Weights of a small transformer language model: learned positions.
Each number is 500 + 40 x the weight over the matrix's rms, rounded and kept within 0 to 999. Layers, rows and columns count from 0. Numbers have three digits each.

# v: layer 6 attention value, 64x96, rms 0.174, rows 15-60, columns 0-95
# o: layer 6 attention output (transposed), 128x96, rms 0.198, rows 15-60,79-124, columns 0-95
v15:533600487566476520519473463530506569467549492510542530451480542498450467435560563436563503550410516474514484501511530534540521501483491556525426449527509517502531457444439537530468521531474474600448492536533427494521489474467491515498518535428475443476425556493432530528546520513513552509
o15:524554466493516525476504532498473527523494499554478504496449479514470455496501486466460523491531499499534458506519536490526528482513514483488517504559515532475512472491516494511515511488525477501474490497527486474531490390469559486478485510499514491519496490527479462477543510500532488492
o79:395524548496524452516464403541516456471514470498450461531648496499626489511555474406559589477498523560450617442501439479458460609559488490416515449397528444535532500449525466543542426472557508445598484414418505489443535518575476565485424479511546575507583438534533543540382612451440487446
v16:459541533506461442539531492518455470511509458520465504547481558426504529521567458495596569526429484500581467472466494495519534509574520532505614438520459498485433502506496470491548533441514517441421483448525507525492502507527504544500416487461551500418559502481455541488433443477426543507
o16:547464479478470478486514549526476500514486476511508528475483459469533491527520510540521508557500485470485487489489525460502512499484512492510547510494500506487504529520462482511491446542470532492490482505465477472495500508496517549492489508445527428504502535497485526489486468501539573529
o80:533609478513521484476446446507633463487547629421466488427574474556487482487488460431421590467545523531430501518407486534509457463490401604529396448602544515480515440514521572456470590543518468556551526466488544556554401461521415474471514480556507544500447522532527450564496489549446418471
v17:513456486473529468522500552521438451440502583533462511465456575528490423477443456490482480503448462499557447577521554565515528513561489517494544527456473538465533561460502495494496488460457541438530516544559516499526522507477512547524524441478499551441522573465568483492493495441533478540
o17:502526523473501512454512464469511491518531547514508563509499529520473438485501502498532485441514516499482536480493514507484529440498509445468485482535517550475527498487534467498538518493499507502477481492516498496454499552514482498456468511528446498483507490534507477475511505519502526522
o81:521449414495415490604519479547518393622449440529531483465458472507511556534492495559441586504561546475467441481450479471481580504415454512489534583540463472467529536499496560540486472409596480564493478490515541572532435502532451550517559551408480527478478492396531512554494481586526431423
v18:500458494503545552509469494532456472516496422477459479537483480467467516506543586472487560442501482528443517514492458452492475505484504547493517470550553419494408601473562440512438495541481527618456608543454518579467532476516387499460539482538502484522519531593512476453487530541497454491
o18:548529477485507492512496505539513517497480499507495544494507479489525487555494459468486448514478473471477456467486542504553528493489554473531496473526486529482516520494525486507458474544516549472477538464462487525518491438525506475503503499474494524490508567469506492519532465461530487507
o82:483490474558424519415409542428477519435483476440561508533541469564458485387536471493588427567547528492588547494521502567460475472484496472463550580472453419559528524533422566411558548499513401513472486482566572403488528472494608446460556533597567493517418432557498508469442497522454529559
v19:500446537476544510577527521438500494529482537505464588546485489504475555516426480507415451614559466458508488526457554563512528495451461451486489489503490497495515568485482532574511533587514478521432408476488518387508491487573515557495481555494441497507579509494425499501476499494449457483
o19:479493518546564477471484464550485495523465517487501495560523477492500449473466516480486507492531508547523518504468463511491514521486499497487509489472545519494511525475498503486503500524503509521488455518491497531498451504495478521522501516556477510500478481461504457513477502512483497461
o83:501523425438494558561542461429574519550514423542514450468426565549456592534544530504488532413424462443512539441547430508462474446605469502546497512585407542465408443546541485431481517348451556489636552532494532537504522438517544415504433452485515468511548483521501562453532555507587506560
v20:442542486437533459487554498484472479495537541522530527525544484487515433511495478552555479511510444499435527486518544543495540488500523504483450446479526477452539560502430477527452503525443474482460525456532508483451483474516548430562476525560545531513506447497518468469527510524504504500
o20:515477523508548486528484481481530510505464486498518499506499480490513459484500520524474513509492458505471511503504490545488542466533481517496483470504461533523497490482501549459528494498497494506514460535517517538548495532459467483498530512520526440486518477465498499538450499506505480492
o84:484438474519504525563593481578478491401539506463462493475490480458509594494487574514483569503475511514558415472523440474487589448498490481468481598539512485538482417507445435507470473592481517520548584503451499473534526484519493527514517470510549477494478548570495470506386451413574485543
v21:438516528470473481509541450500488484502441474543521516483501561596492481501477517518571489505523514508475508526497566505532476463472562550435435497493474442539523525460442476515494489485510568532554473496433442492455486496527455516558501509437537478491588564548487502456480445460521556538
o21:551481488511540454520530503503523539560471527476505501504508487488503484498537474447499558487510463502518527456486499531508459475514464505502478546487533532465488538525530508466513535514477489501469510473521493459482504596470474530499470513513459501453494492452478440547537477508504517489
o85:560461371519555539519455498613539533549514422382526510527573453371462510496522514422474514406544526523414505482455443465536476514549452436584544589442481466472515503549520505478503540584477554501559482496483489499568585536471450553398476489510571561540426463498512442464435517552460513505
v22:537468546491537474507498520482526436554445463459503525452444543527523454511512510538500481493508499508446451464538565471568551582533523463558482461522496438477525559525462457491524527462510495515509502495475434496480423510486499481542467519566495462508452473446529391512501479520517510516
o22:495502509489475523463481526469476489498525514501505472509528543504476482468502527489521433488497478483531526516508470510477458553445494511464542470496533538522500509491471479513495486467472515494536489487492474553476484531515493483530474551483526583511515499503512519491493548500502491455
o86:420471523476432568484510469598507572508544503499463535569466531424495532553448478506438536485575484561524443502531496433463481444541590537508451531451517413471471443550558546492523525522595490487484534471519605528485544488525576455450564367447409569467531430527486519461479420488450512581
v23:522474565560531537387457491453407424506564519426582522604491489527509481544493524474567521468493512529481504565485513479523509447488405515495458509429457470449568424491497521516528507492515529447592547489514464504490433469472567541549548413570511501485535489541503510514547526522432467498
o23:519536525495484483512443413494497515541555484534455507523488506518479474488536481519483488468528528504506505516514506519487508428530533445526503510490496505449521446501510511504483561451518509483507500523545492476498530567520493544480466494550487513481497513513476508457467502480505488510
o87:516443458486543583489576625528530463420315465502471571490483600477576508443494448514558503470457410496523562490488480456540513593427432554493452595551493533559465559548566513520569448651493452531429438465451492469496475561502448439459542511462490558423472448524507530525588515467528463454
v24:540475527514473497533476514563515467528514414469469551562400473508523501453529479555449498506500558511529462532516490475555480487472486461515476538524560528515426519537522457545475435443448507564545550411451504493489486514424487521492564492512519502568553462467516537566485509468417536537
o24:491506471521519518452502476483508515499516470520465492496493481480499538496514538482514549522535517498489535491503479487506491517492491492480515517465570513495528484497485494514462471460507503471462532473526522509465450533570481513485505510505497437502496469518519503481502515486518506498
o88:406510454350459459417538541484428555466453489502580524481536531523585494491491441468510455545522495510496491529491646487446467448542515499607528520500478470439492393502527554485529558499530461594467492585483443489583609508502567436518447484517462496566437529502459529519512483520538457509
v25:456465586473540482620472527527479559475499527536423608497478469536478506453533513479444534511520484522480415533474526446482520487542533460482505474454526545507565495451459472581489506532453465478525475522518497505560494500525478551506514486461492553482495391540469470485542470499524510445
o25:479552545528494567506468474479489504491524490497523533509502517468500452454474502461534447455502505530477540498498525465499540487451508481469506502516479489519485513497526470497518494477508507491525509526480505505543465550516517440463508515563470544511476491508524474502572535489462468477
o89:466413390475532441509502390538532470595527499539588423525559552490443547565496505450488543557500497404560532465546498587503410467494517472522467491565523591504436470508510590547499507402562547467457450487519541472462495518512447457461496534507560444382589527523491565484439445488564461479
v26:547471499508524529531464489454554536470465550495489487513527503548520510474578502453467570468507544509496473456585489460539444483488596549497456499472471576458519549515496474517486508480443539434492481492482541483525509485507515477438505490487540496478514450483476489502504524525493436502
o26:510524507473510492505541526511505482435513498497537504498465495484492541507484508517524512472495499500492516529497525496492548518486466465494484466462473449482496513483504473544506496533557494495528495516514511485492505473485522537476481439482498447467514509532538487476552516523507494532
o90:379476457525518496500483626557538449559552542522564552544537453494512472537486492466497382567505535459474537506462428592462489531523505538421573505562510464569518504480496538514519480559453487508495486515465508556397462494447502446558474511513461451495500515448408527501452446546528509482
v27:583530496497549489514494489481455523497556519473445489472511481541519486483478500521471424496483569476471460482538520529517553463490429499510542446514518483460461515478469519412512543507540463555518505492559489490492437545455528485483429520512535499487416496542435605492477509480500517523
o27:462475486506521539508462510473467508497486488495485480517464494525470505497463523483518450520537493508497484505490523552490482527502488480514489510500518532504494506493490508508510456484492482479497491484471476528483494504489508458512515520513532590525538497516501494449496505537474501494
o91:424628528535469449437503384558488555476450466489523477502458541467551507464587503571557573490434482486560452474565430438512410549475511558483451398503501468467530475508512447493542440487497544506524527500425574500587542463494480554558630484425499442537518496460535520567548532479531481453
v28:438539513521513533450487490485541477491449552521514517471468470449501561495472455479528485533474568468557416448477441537495459498489448534513546491520497538505493483434526454483489521535581520545476484547580539488544561495532476498454503451491455518395480553466507467538520560477544506562
o28:489456457459507473491566498520532491465502504489515534507487488484524495515495517544500522459497499501482519525484522491489526445515494502529527510511487497480507507474469447556471537537493500530503492527519510488477521503503500554492491464449508409528528520540469477524464487506501502524
o92:573579549527510485507521515469522490508540459494442465418461471581556474527484491547416546561545464529466520515495532503462457560471496475442488411444437494503507564523518605480566403402520565435507499429514482471446446442520517508553449577532550494533453432487538507549488528563560543454
v29:500499519516524471561506512548452529474527528465479452551459542488449550544487522486517548481484443481438485560547509498483601534467477488483546488479459562531480536467559481467464486492522459550476520429478488509530458499558502571462549431505479505435528545463434469418563469518503468533
o29:446501501503517512469449482497508519593512486522478501528483522518510473476492514525494456519517504504522508468502485503485484493462522484498495481536492531459492464514501451457532517490502521501509527540455468515527500519489479475476561552514485541543499515497519490496466493495496511473
o93:479529406526422516533503360404454416575364489514555490489551432519454512509490481483546510529491538525540513500433535508493412505554436600477456587559543516511514541546482586513505460473440459441552514435545527446475495484506469472538542502476536623470520456524507474486610514538501457515
v30:530482568389521515458546456574511515497516397474541457482494476575539543492506507468526495489532563508450528538504535548482536501428525553443455551528545466529543488459513485439531466507479466399544452563489503517504492469509475523510536545529459553513541473435490452500457487427461476551
o30:470522523502548472498537498503528520506469492474549506542514473513535538455533499470505539513506493467486488482502513494494510462517489536484521474512495496492488527460523502487470502499519480478519503510527493483482488508503491488502474494507487505501497497503516475528503506467478488486
o94:515463472546427594502453451497457505481503555471425490456573491501509406568511508471470422469522509534576460475519478466558611568528492431576456632500454477460464512581522405594470482489465582558494531479464486415526581482463516570493452431508510399560466484531475554477597404608536517454
v31:438489536539455520577527475446496441526469491482513506401556510557521488509514462461505506491507494515398485590487451544506459501477473492561559468510548537511471491422490577580497546537512484447472487457462475511500596543459482482547518564575558483443505533522478498519444487486491498473
o31:509531495451519502511547466485512480500472508550430519535503525518493467504537509495489515477549526503519482514524505540486545468542488461501484513518528491439522493503535523491530502475560476502525516500517458466458499452528469507462488468515476469479504477506491476493528511530486490491
o95:573530460597539492488471552590483494475568533457511454551524449504492556402415473514501496503510500498560570493436529464468486469469507527509524326494439549527509457604518397508435465438422597552595466544581630518536467502519542487441469445465474533450508513557459512432507525460450495522
v32:476450491450460560573530573519498527511476459498493522548516491559470536526429503517487515461476442513487475471485472539590502514544485522471530555595432547478478509504568464432490489606442464480498570459506511579394486476507455490526454463478486532500506440488483509513525495512491482557
o32:472506491518514489481506494494474519507512504513514495504518513533517466537501523506457500482508512497497502490510502478493464514503513491496528469520513506496462507515495473523474506455516514504450504454502503514486525460551511531502499500477441509511497515508480495512513474511484519529
o96:586513490488382492482569458446549452576535561427357564404488505423391517460498504527543454598494500430508549497465549534499494410480499514561488584439544443533593509493522512484530513489504473491622485554525496453479530504460478398512601532484539429585503530510509550493479441487527538419
v33:491490463505533528459491444513507552510451492524498517464509517498482447471509572488528461526501537502516487532517430543479506512559495486652550547506454538532460515511459441456534539481518467516430511492489546531512532456498567633437585483464505465490570525472509427555458552477452486482
o33:481510507522472532459456450516456505489507506507492521510518529506468480459517486497582506477549517491527474494460524468484541459461543465569501538516501503535500495508520503521501481507500494506485499461526484496466492470511464468514531530505516482516468504515516513499508493459522475482
o97:531503478509413474492482498378489453480473453509508489495517482559673509545543467505374469454493474528425496523538527548550507497516391433328434407521529526472581539484556510447434453535505480503510549558605519599540547562498546465480470485574443544456523487539467558461521471556483509538
v34:515457562490448434448493500394451527498560439542486468583535448512499534409508614511476515469494489475520521490497528552515439470482595520572599530513494421416559484455558522421441453525459493512470457514553470503518487513483486547506492507531486569480541527566527509490475513510529451570
o34:509489521490539468520551600514501459461477496495482482500498448503509514489486490502438564512443508470467541497488503496484536469523493495481517526489491483514470513507492518548542549504509499527504509491547492472516503477488532507508514464529471457506500497450505487501459477525523507543
o98:509536491544456557566522374496505500452522529429585509524517510491510475531529484506585438536551502532493466458572462522518645469479394474543490499510373490467554570512403519421509467555519418522505469526457561475450533526589474435440497550450556345404432536500468599601601525504473532434
v35:506518496506481535514486557409504468508456515435544544516444463525523397510497532534512481457513527469586488520507506510501518486437538520544519426471576476445500550533505555520488483524461504538447445531407548476552539512567458543455522482553532493535393528439507527501436519502530525470
o35:518513536503488498532480506502486452493502514530455513509497534518462494514484465539489465509489485529521498558469501492497468538538504531480508468466497534453485493486516487559472494523511486517538506552523522498468467451476482497481482497515550532447520525475488485466494506540477513465
o99:389486526563499538484580540459580563507578495482608413488484442476543564485486469540495448520546542494525444452525489537520516588476525499527551465487441498485490402467420402462634486447576457480539494415511413562546516481567608473470557518478406577472483442529445486482511506462549436604
v36:562502481513477525569483524503461473505471555414546407494504507529533516564479538545474537471541439464511447433529456461506517506546546465477491463470488468546576475515446473477468477519562532471513499548480476477452407513492435546461542586470509504508523433468525512548402513519490470575
o36:481505505504499450516580471507473475477498535455481491538488497507535513483496520465489486456515541523504519480505500505477476495469483457521476493485503485519445548521505492503554508472504504514524500477480476479483523519513468494565467466488484562518534512482482504514553499535483517517
o100:351513555519434476469587531450603571487538458610434553512571485478426486510499498425516533543482457512518517544502547602533492506580543474568550482585419431548507447496524510580445471537518492465469482532528492523490457436548535464458569411490399534446489518448537416429576471534420567429
v37:534569434496545439495483482457514597493482476560571431501460492568502440528488467509465514498475547530515455494508461501451502539544457492474545489457441509522480475562509396487534483485458532506528526458408503413514534488508440516556505546459475530506438516584528524510505479508539569477
o37:478512539481477495510549550527482485510473511517494496503528500540520506478501526492506504531522514524523544492492476460480476442530514537507524487477457502517474487507503489486514495463520464543496495503506533479499467473469510496505447509491482465501501506498509505504477525526518472491
o101:439554473479620543448411410528509510521494496465539579530480446445525528354543558523538577513506490442405425538545559588515613519440513398461517491484564537447527499461594581572513447441472470488484491549534399532445483505431567504506543450550482510460561509465561409543464472544454491498
v38:507431510537460484471485501508414452473544462489559511461550491451501480557491458516527451555467572503560536566456501467480494507469488483497520476476441522528482509448476496534402484518543520505495517564497518413532488564505409423507500491538447521574526520537470529474442564555470501506
o38:516503460479508471525517449462479488478501499510498535503465487499528512534517509523475515474500516530484489512511533507513545445522508482469452542478512435521550489515492521505481516500480502465466485512547496529524529507500470495524538511515549430513494489510490558528453497475516479464
o102:564534594534551589462498532517527432527536375514524446540495490595493464332535456448575521543515398458555486487537473445547490525563465536591603528436455517447464471418463546531465437460543495572450553423504565480517462443543488519485447488482455517483442574427555429484538525477551475554
v39:509492537529479448488512533576566537483439503491549513474500492487505562422495495514511484470459556522566535468522517533466503492461465501540559474514443442467537514499521460485503579424544489539508482513513458468454510491502511427514513552512503478457506529518484492452522474518549439492
o39:523511461476495479508526572495494535490506507513485534474515484494505531494515490476502488549500514472497486473476514499539486511530534496493507501492500522518488518474522520515496459512491492540482493465485515522528491486497516529471465478469493488473493503503498505482494515465523501487
o103:544592585508498536470430502555473436504571487454566428506444514453519452567471553430520605473519544507439491449537547485488528501534511510455563488497546479539499501518479527394550434591503548487486487467508519482436460487473513483581453397410526456448510487476501512474567523556472558505
v40:528529555532513588430471497527453485510548636490469495514433539469501487470491530503449453512502483529523504478487481473581534515542451531516488481488467499519460582439486453485516470483510492517528496533481477501498450556488518442506426522461480488509481499524521605498524543447447479549
o40:509470464513547560539523457499502507531486512503499524505485524498497448487478538524488515503507509553490541495507506466450511420485460483467507553490502557486503520515507493515539574441451520490497490511538446466479511507498454510473499483524497446504513507533467455490547498526474496513
o104:491550520439436433504496624547490511519481396502465460503487520519487545537622431481567583461439450495488512501567478472454418482468542562442499507476518424468494459538520605512523528537543469518484514483463541466517496453479546567529563482505438427590425500474550477601491555488496453450
v41:522498464539565476528529536521540495492536519461508523533520510457606511457549503585502498458500539506541500482498515468507513502521499454518498433471467528488461479473527500522417568490365475560482546446448484436506528480511563449496573507552481525480494535524549422472517546514474520526
o41:494503503495500484489486500471523494462514521506497478483500478486478452463478522536498451536531513475508511513530461522514545508507520506507455428517473515520492471475517525472500481540508536480535495533480557590549478555469494473486512498488558444505508468481514542508477509457508458481
o105:445522525466527558536540458547445508431449479475570485552448506493514553545433465491540618529515471559480459530450571519517502564557498485444544534482550453517534433484442499461425449452515430558507570520563421436518525463543517385607449478586449453417490538523465560498456509517554444534
v42:477536436496478531500489484462595496478490505475473494477460539483400497507442539506560560579481474475535574486541535433503530582470489500503478560463492421582569478448571461425455477445518556537517452521451535434590517518474565492453559511517524508432518494430541522512459513488490450464
o42:535542444477462451488507547523556478514513466491491527485497521500517500483538445478493509493507530511457534489479504493527524439472503458508515500527472509480521465489524515527529511512520513532464476515524544499520505525521493510463469474488485449462496510498488500489491517478537529511
o106:521468523539553487637547472420436518550440616634502470536535424564500534606571541458492487473487480468446419518473498525428483523561564500473459517403434485457419598505467549466488507573451482497469456457483415535401513469512467520509501417522442644578394457456472502536537504613448555590
v43:542535499465492493510504493436480445519511459502424545459555511510487516502540479523442498558563518455500538536536539495509513521467585511487497491522420493416511465459566523458497540459505553557462448386469552444436527510505521524500498469485517486473525449518538547505444471486487539502
o43:516467491539493475464440520488521492491487495480493485500472481504466519492517498494521475553497455529527491483495499510518527538518501513499480523501516534496490515514481503485484457561482481505477520502496505493497502543474506513499512524482536523479511517474508494495470516506501505520
o107:472607480472576542582509447597457592512451509516439520551523481538514506460452455504536461403541580423491431460471453540462452453577420520529456511463452454482509500508489487386505548549441520499563487558467516616531422493525472408521525556589491505551479536476427565479588455507540450516
v44:446456568467492566450474510488452524503490558418511504607512501485498550532441485496494486420465513481531511502508570695481481465515562497517485483487505481471491521480504478480481533514464522491421557522552480470466493497515485478511447486474523499550536499462464476543547526522474432547
o44:544511524557514465491465526525496503510501491494490519490447515458463455504510497554458473489470503488477494526476513510497452507459504500506477469503480553467493495531519522523532509503539515487501519536491491518458492540486505487445528547545542521424560510423490485474523494517509525493
o108:531513412447429508523531473398578415555624440529464535452457582550484488501493474484518433519524461557560532454500456441532556490469461491452556608519528448502550505483592477494605486583476491501557510483483506492550489471544562447521461519387507434426440539555531503509471515499488518447
v45:476558458468551570562505439479533496488518524477486507448496488503542508510476462474514459527486486564572552389486464475462485489478470467533582507458473482561529564500500495540544488460475542483481478540467461469495472435479559551544510505510568491498531482454387453499519523501470535556
o45:488496514454528459464506513529530472504494514530495515503469480513506537497511470510517477532527542490506471542483532493449465507503479481503512492499496477493521511521496480531416481568530486463503522518522501503449481576528506516501495508447500451478514526506468561491478483495505530500
o109:561494504486457453519443490488542441488514458546443523538513577502519505578522615534478482426417487525465451610473490602563563560483516530479457395520534487501455396545446539490553465495473493579578512493467501521489582484443494567499454446561437548464500452533544462402457456515511481463
v46:478492551474473502497450487535531514541510482499480465464477526526568460570462440484475488546477523436522518479461504526492488461579540472547507541473423462484527445518527470522567473528462494481505537529456472481457502489507591485489418424546527497499545462559487587447575518460552468509
o46:515521464479517490456483505481491511450501476474553498496503524520481493471540519493534558496562503524493505485497507486487506484478492488524484552472494462512488524527509509484445495477490514480459561505555500491475492526526528466488496499479558466531511521542508471540468476460483494482
o110:556464491417552517547517538515524497464528490479472569568447523507447551420469546486462559445478427570508519516543538485550556417394475569453498494520563542542508552468443574496592547547475477439540401428435457543544490476451404533479530526476423382549460553472498558507520493556509467519
v47:555514422580473501382463491483593514512513597493530559487512506515493499469430511522481563512455507478468521509526484415442519467511523475540484558539481457511554446471486525494527544522533450524483486568523540480468535501459516520582470557474469494514587410488473489484489481486510471503
o47:471510474492449478499497482483493551498460564484491472485544478469532531519491509463505507513505532472517463468506511501529483590517525511566506497491473466510497509495527507476465450481514480533521536461485526465512461508491530508549495469454494534518471513463475529523521483492515524558
o111:493484499518555518533558620519435477443521411535455508505511507550498493561602522466549516527506411506460493431477507525483561448550545512422448458454552564514476514496478413519523518521454559417418475512527474597451509518557367465483495438480454443485497485516598570507542495493473555445
v48:521478526486512400586514563504605482508483423517534449549499518420519461550468373482514485419451520501424485520454447518488498502512541488542475470527562519549479547530495518519463562452548462518607422441559553505529532533504468448439538468467547484480548450499556519531538514469473475520
o48:496463521530483484509485471484510518482498476463501510552542530480482515442517502476487453498498479496531518502500499534513501566476542456491469520484513474515479472478493488488519495514523494521549485517454534525472516551498482452535503475508481563510480483491535478492534488472515512471
o112:481558509489481561453537514517423479506492594582488473425437413521494471497483554486450542618535526542464532503471537433477475365520405652553556414554412522492547454511551499523551534519502591500363514441565433469585499452409553518525445511557501518534534569441406493506411485506440529547
v49:514447513469481490506493520523529506478530477480447531399560480520480489374442468503502493460504539531525532486488543441480451551524508479503539531510457484565446586472603507556458456522532457490464422506519496471503496519582560538561511503538450494549548511480503461533503549478500453517
o49:446510514552508524490522473457486521503507504505489483537506524537466513485538494486493457483502480517549507538531500511514459527483507501503495512509490468502506516505522452527513538446523503454483534444484464520500485467522505465520512477505470593528505465473513486510493542475459520473
o113:591487514561428568539457503478494483542491513550537486516455562566473490614493542440535453522479449507485471495531448462462511453515560445502561470464515512387494418533409585438527453418466469568522465506540553526464504529483462502465439521491492530519500605549523580442533417547511476457
v50:469504547526466597531463429556542539503498370459467540465534510527544489563537508552497500485455579471441447578514486534534514484493450503453553455471522447457392482486485488468533437525466487540531576477501569496459486513587521576521479523493458525436531445447663490551470499497519445464
o50:449538491491538539482486504489503469514483506501530507507526494507464474472557511500522540468560491501517536484513458519472514498509507482519519503528513487467465543497521464520516530455499484487471510481512510507508498439513467472488492486491428534539508466540466491486497513520477488511
o114:478517460514471448435656453445493636477524546438528453537485558639542484339451477421489483484511473552566398411455537507521490542468521451469453555502538555569632466556610499449503465466521545544501508514523455502443439477468535506438494400542594483577432545485505611525527427515494485511
v51:500505586481399476474499468534472486533531482596497447522464490519588530454557577504491468493557499421507515553415545490510494565568450470411435549439435429521448502516468530476484559479424518461439427482527490555438544526543524425504434532560529519467521525538463444530509534562484525491
o51:546537480504471502471492501499507460488465478509506494469528499466553474502510477495515496523515450488472542489464502510501519460494514527485524508471520506498486465465468537497543505469508542507510529467502477519534492498519532514478510501522543459510455534497551467542494473496529486517
o115:536449527489613511603552495580519594521551516437511563581550508575414467513478465510469591465468541575483485472582470405540472392468515417542483500606520460440532581536596470409413440523505358505533539502497535366517489474432481495483420476500402425556509544565466462549534519460508450483
v52:485476484510503583526498480536492520484479502500431513540410469410478577494462474494523553555499599461372500461516537531510509532455453497453517513435596431512480510535461483465484504457545531485543533478437488453492472506486522445553496514571463532513486529577508543546547521502489466487
o52:516501492497519489502562488536535514528521438507465505499445503501545528507491499514458478482497510519472489492522493522522505423538457489510535496500476510503543467488509484553489520474500524516448494506500527529501479460511480515473500499551485474469508500515484502516463511517525467500
o116:474534526487553478441477468474449527506464526518646476476526529559359432460464572473538552491461428553587496498504470474436525521479618483423398568556444496493408524495617543460545520572467542545504407571514524449519507479410514457511463482446548493600474431484547522516475539509498532522
v53:496454543486455498469511464537575478498511500546540567537540582447471430523417478548400454463471474485491482502484474538459499517567529433473521521462501513420479495497490541481545441525584456606480543485484429505556523496534488517579609497505505464468493570549443504526488406471528512498
o53:416519543517492522532495492540489479512530518528499479480494532503517440460482506530543477497500468503536537537556470523512518532523536500471474469523448543502499462486543499473498525448514505496529448490491515494478481482480539452535462508522465493509549495482483467499480497524495480458
o117:529498411482492478483537495425470505459414409446481479586433523554508540514512501461411544476585553557453416426488567465515618403528415491581565394457553469542457536448476521569540464470528548466551551587548505513544450481469476506394534504494537506514526480513573548457570642427425471577
v54:486473525495544528479503536452472522542447560490516499461527462483521490568522435490472490492490512486464528539512544422464522503476558493484472518528545477452452431492506419483489555547540511468561491549490431495550457511471580510506465468475506487541484562523382457557495492485477514477
o54:448511522496522465500579525522497493478501479458486486516477479506502514472530526496483527508473508535477497498515489572496559516497459499485510519482435511490515525488469477510535506494510498551506484510532521524460487486462522452445475483496522443521506500503481500515469510517527489514
o118:548437465480559535490465538483578485417450508503566513474486533493543474498441481549523503414576434462552581439513424424538460528510510463529441438442539426483453521509512559546524554479505570487469525455527498492514559433490512482592562536462429488482561534513565493487494471484473573547
v55:487573457560487525544485490520612449474504553522548435544459490480550482517474468480460507442524519506578473518514505515545495465448551551565510544439586475513416450524457477425508459469479482524430483414539481570529391515485477537535527451515532520539535499620425440460452450536444524469
o55:553469489476470506500551499540468514526522474505480521482512504485520524535510520434488518511494511507503561510519492494494514457489485485467560506481461488499487502516479533481494497480465499540480462518535464511470498454511478568504529487520478460503453517514475480479478517513541494516
o119:468510445558573473470514573409499514518454545496597449541524502586488497463475473557538512464479543557327431489469567503539483478523454465508451472567562505571560434497429470643608473578486504455486516527439582431617651530467525382483487548463456504451462457438497429532467515465476518432
v56:479560526561570480497478461508478503491536509487477532496538469495582504483451480458490540481561556605424428454541488511431530466464541527466470472503533511509563462495507392496487523534470453513509479514508475452494459497502548513467461463487520520513548575441419491539529490484560545453
o56:455464552484516477455498495454496516501487483513506509512532496495528561448491514462507508517504539469493496477528514502493504528532490558547495502486514496490507485497533480480470458479513485489488517512488517454487475528502472512474464513488480476549513476489518506513543531489507498509
o120:447534364487553533502488435530571499398510460489530485455494448519508405587477562585512517528454434537600508546489465500519440624501458428443490498442558506502461512503435559600513476482483571487451488445432501581502572505484486509566521546549521436475452493608473502493452447444499500515
v57:552607526552504474522516557543519471519506491543500482583558471498476508452462555509572491515553531466480492489404519506492470475525410505492515495486428516527549415446476486445502515529529433526504520461557542484467422513542444527510512436505529488580480458456453431533589523476457508513
o57:468494508505501461496523501519504514435484489497528509504487538527507512481493486525494537507516489483538480483532501506467476604506533494559504464489538463487524498522501465492480507449509484489492504483506495500444520518536483539548503490447461513538518492510510512482520493483430509534
o121:550494559414579544485582437391505531469429476449420462477539436445550538566548480443545625597457544515485511523554451474501454447473427496487464527430503539539488493514544448572503428523553468436458471469447512510550560480430531440509457509488563556473493545631499482514555484477626485391
v58:509478539535479584426534532458523477513518445541429514481526497532515487478505477470507437486570512470460507467529486544422450508518436519606507512495497476484566457483604474519515430458471489499497490485554541500541528500507507488580528518509550507548389491418541485493490490481469498480
o58:492533509472543480510514496518511477493516457511504550516513524528473511478507489527479539498489506535477486528514522477485473456520492494464536500522547533518527489493531530512497518499520473472490494495525467476450473429502498517437468513520461422452542480546487450468494539538500498535
o122:528469516455501490523478497523446537435508575541436434545357508453586511519516495489496430553503583540539469532503481538499592498438541479501472438372472541436424570539423438498548507507570440495509539553526535542544513538455562511559468445470569510483482549556482477512610408463537495430
v59:482542367522514521512515524584446448488433519545486454425532535498527515460471433425525528549569473475552524534432529514476491480516512503484432595570512483474476497566461586471516523559478491575471488481488553422463471480415488508479498475519519542563493446485450503506462554504477502504
o59:526522474485431502472479503490465518479523523460513493519497543497486517554510505449524458483513473492471492471483539511549512491450556506517525501525491468528484504525512567483496452492503473495443522498501516527489478534537522467518552478476552504495484506484530504521478500447531474492
o123:533529524454525484519505528520592505523497397596485549408543453550502543444449527602487509525420577457450486584492454448472541491510509432474400586498491472537472474407421350522460600447509559452553472494537516507568581508499488477497420526551430499577472569523486521431505545507526547443
v60:478441506467485517516524506499476518469508519480484574470492494502527521472492548502436512551504568537498491507476520415503529472517452533584509532521548522422548501510514508479563512559506479519488509424572496543447461486499517405464505473499538460460447504430534515539631507435440500470
o60:456490497545500553505475478492493470526525489508509481500520523513461470480491495503484475524507482519472460492503461509528512510563483480518509464516487489549530479485506494515490488437471488505454474479507514553533487466521524496476516473543459533538495495500543497476482543506502514551
o124:523546513406470526538583533516488544541489508465472503423449442479559463557499447519469490407510503398598599563540523490437469509425530555422478405470567456555464474510453492487545497582598569506552504571474534404512497508473408515551472497433566513528505467527400579530475492495551468468